Part of a small language model's weights.
Size: width 256, MLP 1024 GELU, 10M parameters.
Each number is 200 + 30 x the weight over its row's rms, rounded and kept within 0 to 999. Layers, rows and columns count from 0. The size before them is the row's rms in percent of the matrix's.

# down: layer 9 MLP down (transposed), 1024x256, rms 0.269, rows 233-257, columns 128-191
# up: layer 9 MLP up, 1024x256, rms 0.237, rows 234-257, columns 128-191
down233,099,212,198,232,208,219,133,219,243,207,172,192,204,222,231,183,249,253,225,210,190,224,234,250,229,226,197,202,227,234,173,196,181,179,234,172,185,150,183,191,215,213,184,198,206,204,226,176,182,238,231,197,177,238,239,215,246,214,176,164,188,194,159,218,181
up234,100,163,220,155,188,202,250,175,208,252,204,235,191,172,219,214,241,181,205,179,186,194,208,192,240,165,189,152,176,272,229,173,212,273,188,212,210,201,189,209,211,229,181,267,208,165,191,168,231,182,197,147,241,180,195,249,130,231,214,178,244,181,145,221,216
down234,096,151,166,176,176,225,201,173,204,211,243,228,189,239,195,212,142,213,180,204,160,191,208,208,203,226,182,218,221,204,189,200,190,208,185,193,217,167,256,148,221,195,215,255,228,208,212,233,239,151,167,159,205,240,206,239,225,159,148,168,167,213,174,175,245
up235,105,199,193,203,187,195,158,188,187,256,176,172,206,173,229,188,208,193,204,205,287,204,189,185,191,240,222,217,218,202,208,185,211,160,218,237,234,207,205,198,234,198,274,202,172,203,236,219,178,199,259,239,242,259,186,235,198,192,215,148,189,260,182,175,211
down235,094,181,117,203,225,233,211,206,185,161,181,214,194,211,208,203,150,159,215,188,204,234,174,146,229,211,203,195,192,162,247,216,219,287,191,210,216,162,200,127,192,194,209,211,207,200,243,199,185,215,164,232,188,248,190,240,227,207,182,220,244,208,173,207,138
up236,100,179,229,198,247,229,220,196,215,228,202,225,195,224,160,183,208,186,217,175,163,227,189,249,213,257,189,153,229,204,173,203,210,170,192,164,188,183,180,153,163,180,220,189,217,212,210,190,135,188,205,187,153,158,197,165,187,218,173,209,160,175,184,180,172
down236,095,214,167,204,233,151,195,220,211,194,200,155,257,206,177,196,223,197,185,196,190,191,206,198,227,219,218,261,197,207,236,172,199,240,206,205,239,147,188,187,183,167,155,229,231,190,208,207,235,230,229,233,171,242,226,224,185,172,182,151,179,218,192,159,241
up237,100,229,235,175,236,159,223,209,232,208,177,141,242,246,176,166,216,240,181,176,221,167,186,236,249,226,223,213,169,140,173,194,174,193,181,234,202,140,194,205,182,274,223,176,193,201,223,130,185,182,181,204,243,202,202,200,199,167,253,204,186,183,210,215,151
down237,098,185,193,199,184,205,211,142,172,197,226,251,154,127,223,206,185,184,189,156,168,225,170,188,221,214,158,226,245,174,208,178,218,222,209,211,228,202,181,160,200,225,177,236,238,278,202,251,175,206,193,179,246,247,209,242,230,159,182,200,228,200,238,176,200
up238,104,253,146,241,206,207,210,224,265,217,234,233,243,200,146,196,214,193,184,196,159,162,225,182,139,227,213,166,193,171,186,182,205,150,229,177,183,176,196,195,179,196,203,230,169,194,161,214,210,209,247,175,206,235,164,168,200,247,180,202,167,184,255,229,218
down238,093,197,203,233,156,168,233,224,159,247,203,175,172,220,217,176,147,200,220,215,208,204,229,183,236,180,175,200,156,157,191,295,200,221,213,225,216,158,213,214,182,224,222,215,183,160,235,216,210,200,218,162,116,234,203,223,234,178,194,193,224,167,160,233,187
up239,087,181,189,218,170,180,256,284,175,196,192,185,214,215,185,198,190,186,256,233,202,237,216,261,208,203,148,203,224,205,193,184,190,190,209,257,259,196,288,177,197,177,200,221,210,207,239,195,242,223,208,160,216,202,206,171,191,284,196,235,172,165,263,186,161
down239,095,190,206,192,185,126,151,140,178,201,236,171,189,185,190,194,218,213,169,206,206,227,190,161,228,225,237,248,239,198,229,216,203,240,208,175,147,105,205,192,179,196,217,178,181,197,198,152,136,173,203,235,212,188,229,185,194,122,191,172,198,223,200,216,194
up240,097,223,164,236,239,186,190,245,228,175,184,139,157,214,210,181,232,200,180,200,209,160,207,219,205,219,169,208,185,202,195,157,217,297,170,170,229,231,209,239,148,205,222,191,251,212,224,222,190,246,168,251,252,245,114,186,193,216,224,235,202,179,171,242,240
down240,092,236,180,215,200,247,211,229,208,168,195,209,212,229,193,192,171,173,183,187,171,162,117,208,211,185,200,195,228,180,224,209,218,145,202,148,170,188,246,269,204,237,211,203,180,218,205,198,219,229,194,207,177,196,194,205,223,242,220,229,209,173,211,177,169
up241,095,182,178,210,179,163,159,210,175,215,202,202,174,199,186,166,192,205,179,182,159,214,131,195,181,154,231,189,199,204,214,230,251,235,207,275,207,170,217,195,266,177,186,159,172,197,192,241,218,155,189,200,178,250,199,197,255,228,167,203,228,191,210,172,189
down241,089,234,211,237,215,190,162,230,223,195,126,200,217,152,208,223,216,223,197,199,175,192,218,244,180,199,217,201,198,202,186,239,214,174,183,219,234,221,178,184,240,257,163,202,222,197,199,179,243,174,211,192,239,172,108,173,262,195,214,214,158,250,211,169,256
up242,091,237,217,232,153,147,224,210,184,251,219,208,189,194,214,202,240,219,216,175,164,223,139,195,175,219,205,237,227,205,196,199,248,170,258,215,179,196,187,186,200,214,209,150,186,222,240,189,186,209,172,210,154,176,194,178,205,171,190,216,180,196,175,247,197
down242,092,198,206,162,183,177,246,177,225,212,196,212,254,220,191,234,226,163,154,237,226,220,241,175,193,142,193,181,208,197,147,222,181,216,189,198,194,187,224,177,218,207,196,206,255,265,180,234,231,228,209,166,204,194,223,192,200,240,205,177,173,240,189,159,172
up243,096,199,195,249,164,180,184,175,216,224,195,225,210,231,214,178,186,192,222,136,189,222,142,143,227,144,203,224,222,210,177,202,211,199,181,248,182,278,260,224,224,220,217,235,175,222,222,200,177,192,232,207,231,176,156,230,156,144,216,168,212,201,178,197,241
down243,106,192,211,157,191,134,182,109,185,163,210,167,231,186,172,222,192,172,210,186,201,221,205,205,156,252,175,216,246,223,187,205,233,181,166,158,270,187,206,204,204,164,202,216,197,200,184,222,167,204,174,153,201,221,199,232,182,166,179,201,155,210,179,217,160
up244,104,196,182,200,163,194,214,199,188,226,158,293,164,214,198,180,182,197,243,221,207,178,177,198,216,208,203,211,239,237,240,196,236,191,189,130,179,227,162,266,253,240,187,190,265,166,184,171,232,190,166,191,206,198,234,251,173,205,169,205,177,220,181,182,220
down244,105,208,187,178,201,224,208,186,265,211,219,238,233,191,209,230,187,196,185,163,196,220,190,225,200,166,178,187,158,183,220,208,169,290,181,185,165,150,200,246,210,184,201,233,187,169,198,184,225,238,161,159,216,199,142,170,203,156,188,215,190,212,213,216,166
up245,103,199,247,246,214,229,220,216,166,171,196,239,200,192,190,238,211,167,184,197,172,188,214,213,183,213,232,183,221,197,229,208,189,177,225,198,208,148,233,178,183,132,197,190,226,210,187,156,217,193,242,151,222,196,182,182,205,195,200,174,189,221,185,230,232
down245,098,219,150,194,222,158,219,185,155,262,161,211,121,195,161,207,202,200,185,169,233,140,198,196,217,200,178,217,183,183,199,152,245,235,219,199,231,228,138,178,223,163,251,201,214,169,206,193,165,199,182,241,226,214,214,227,198,212,227,162,192,179,210,184,192
up246,098,193,184,274,164,209,187,136,197,216,198,174,240,187,175,200,196,250,226,196,217,186,159,238,231,192,239,198,265,184,228,202,218,151,202,154,223,172,168,208,211,222,246,196,115,212,247,178,182,220,196,216,189,170,205,205,129,172,207,211,184,199,215,258,214
down246,099,169,155,191,169,234,215,220,248,225,211,214,158,203,148,184,166,171,196,232,197,180,246,173,191,180,208,160,167,145,164,176,262,226,247,188,115,182,176,199,186,185,188,205,189,244,161,267,180,225,179,178,219,204,197,186,214,234,170,241,159,174,265,139,187
up247,095,190,233,195,206,217,205,250,205,188,204,253,212,215,237,181,227,110,156,221,187,258,202,207,219,113,169,210,209,190,222,228,239,105,191,195,218,225,235,229,204,225,162,180,196,171,177,213,189,147,178,205,225,157,261,230,186,184,184,218,154,253,165,214,215
down247,094,200,180,221,208,178,182,180,209,206,231,168,184,160,211,182,243,203,220,216,194,195,160,228,148,230,258,155,238,195,162,190,182,213,161,239,154,251,141,155,238,209,181,178,213,216,208,196,227,219,200,202,177,260,225,157,205,215,219,263,203,184,180,182,211
up248,088,234,201,194,184,206,230,223,234,237,206,175,226,175,191,187,219,145,189,170,174,190,166,237,155,223,168,188,157,150,231,197,225,178,190,184,173,200,168,130,182,252,176,244,204,231,206,243,222,204,243,227,195,178,177,208,206,168,208,188,206,169,214,196,184
down248,092,196,202,177,195,158,235,211,186,243,207,220,223,242,196,262,160,173,158,198,202,179,222,153,194,213,269,232,171,194,258,194,240,192,173,205,236,264,153,228,195,212,230,198,196,209,188,209,190,212,225,200,231,224,177,190,112,202,196,157,175,229,176,149,169
up249,095,186,210,227,206,152,192,190,181,161,203,179,180,213,272,227,208,175,212,198,277,274,180,156,200,177,199,217,162,185,202,151,198,197,231,165,179,210,165,185,208,182,170,196,229,253,184,138,200,188,214,210,217,234,142,247,172,234,200,259,193,217,208,217,185
down249,094,163,211,206,217,223,174,149,270,208,202,186,190,213,220,161,226,230,165,219,181,199,210,185,212,212,170,186,200,154,241,167,213,176,206,199,129,235,259,208,162,223,195,225,212,232,211,214,188,198,228,214,227,192,266,234,221,283,193,200,199,211,207,221,215
up250,091,200,176,252,197,222,131,166,182,250,207,200,138,189,197,238,177,195,206,206,182,187,188,238,206,217,167,171,201,218,179,218,230,229,172,247,183,207,223,214,191,217,188,174,188,182,208,225,191,171,177,205,178,205,259,156,215,180,205,146,144,218,233,173,204
down250,098,204,187,172,215,195,222,237,184,177,203,221,226,210,192,184,188,163,199,197,176,205,209,178,191,204,185,216,149,184,230,199,212,218,219,245,215,196,246,222,237,186,176,198,240,223,161,182,234,221,163,255,146,158,196,250,204,172,190,274,202,195,266,189,196
up251,102,237,214,201,211,215,235,190,173,260,157,215,226,240,214,209,249,164,202,216,255,208,154,200,173,166,231,215,176,186,161,251,225,150,199,257,158,204,201,166,217,144,216,204,174,232,192,203,173,212,215,206,219,144,233,236,210,211,184,214,185,174,227,213,170
down251,103,195,235,207,245,250,268,188,196,208,162,243,201,186,194,240,209,161,179,221,168,200,235,200,226,227,166,170,211,165,226,183,255,168,211,215,198,228,212,228,163,168,217,154,169,173,181,165,223,228,173,206,227,199,180,180,190,176,187,171,239,126,172,207,225
up252,098,194,196,231,194,185,163,234,156,231,150,194,249,222,160,158,240,222,175,222,160,209,196,236,209,206,175,205,213,208,182,197,243,211,225,174,176,210,236,245,230,197,182,219,167,193,223,233,189,192,203,179,247,217,259,191,184,204,180,212,205,190,203,202,218
down252,095,207,191,194,182,215,179,225,215,167,197,221,210,186,246,167,234,206,211,181,273,222,184,165,215,164,204,221,179,128,147,163,186,190,194,231,205,233,172,197,236,169,209,132,217,166,247,211,198,217,166,252,212,191,181,225,257,216,202,198,184,251,174,182,280
up253,094,222,182,160,202,179,200,231,166,153,195,124,155,243,218,206,228,175,190,237,165,167,167,156,230,222,231,182,206,177,161,184,171,205,175,177,163,136,254,174,230,231,226,184,207,200,179,218,205,190,225,225,162,173,194,184,239,168,190,197,216,231,222,254,180
down253,092,191,176,206,170,216,241,218,146,249,166,238,192,182,149,216,165,175,195,218,235,175,251,206,171,137,197,224,156,223,200,210,197,245,168,183,211,204,194,170,232,169,202,156,224,199,241,167,153,199,232,198,204,217,210,234,168,270,208,143,182,151,153,168,220
up254,101,180,167,206,136,192,190,187,187,235,230,224,207,190,270,198,191,231,197,178,204,189,273,190,261,167,202,167,225,142,214,244,199,191,191,176,200,202,194,218,177,151,192,188,165,156,178,178,189,200,199,152,171,212,233,204,244,180,245,160,147,231,174,184,166
down254,100,199,161,195,216,166,179,160,210,198,195,209,235,195,184,212,178,216,205,177,240,179,209,216,146,206,194,181,241,206,186,164,207,193,207,199,206,218,242,246,199,226,206,183,142,234,225,188,196,251,219,234,174,219,205,217,234,207,214,249,193,228,165,190,235
up255,100,193,211,211,205,179,182,217,154,209,234,182,210,188,149,228,195,183,181,230,179,198,200,248,208,187,201,158,185,182,218,153,170,208,217,234,199,158,174,223,214,222,236,206,202,226,143,223,169,269,180,209,191,208,187,200,261,248,200,190,153,168,179,192,201
down255,103,184,205,221,166,254,204,190,216,197,109,141,227,209,229,226,224,241,154,213,174,225,228,199,196,184,229,235,199,239,169,170,188,235,254,220,222,222,281,243,231,209,190,197,208,204,213,225,222,167,201,174,186,246,226,192,193,144,176,215,176,215,195,238,221
up256,092,160,221,179,173,154,200,264,236,179,199,212,223,153,188,214,151,240,165,224,236,176,206,184,199,229,215,179,172,228,204,197,169,178,194,190,165,204,264,173,177,171,235,154,196,201,180,224,191,199,226,235,276,144,201,174,224,220,250,197,128,236,114,214,171
down256,112,271,192,161,163,253,169,198,206,255,226,209,222,222,169,186,181,221,236,218,197,135,198,178,115,241,162,185,165,229,214,200,212,173,161,215,193,246,207,217,230,170,160,212,225,197,242,258,197,189,186,203,186,142,201,144,215,238,178,269,195,257,204,212,227
up257,096,227,165,216,184,217,207,246,240,193,237,185,143,152,213,260,209,132,194,228,233,227,173,294,207,214,223,158,189,195,180,210,173,191,170,201,239,177,271,223,157,188,255,189,192,194,179,157,219,218,208,204,196,187,174,285,245,180,199,201,233,147,208,178,158
down257,099,161,205,212,185,147,179,187,217,166,205,239,192,197,209,209,174,178,178,180,204,167,189,181,212,187,194,218,177,190,180,200,216,193,213,238,238,223,149,240,211,178,236,199,184,205,198,215,220,173,167,139,111,246,283,158,198,217,209,162,236,214,225,165,162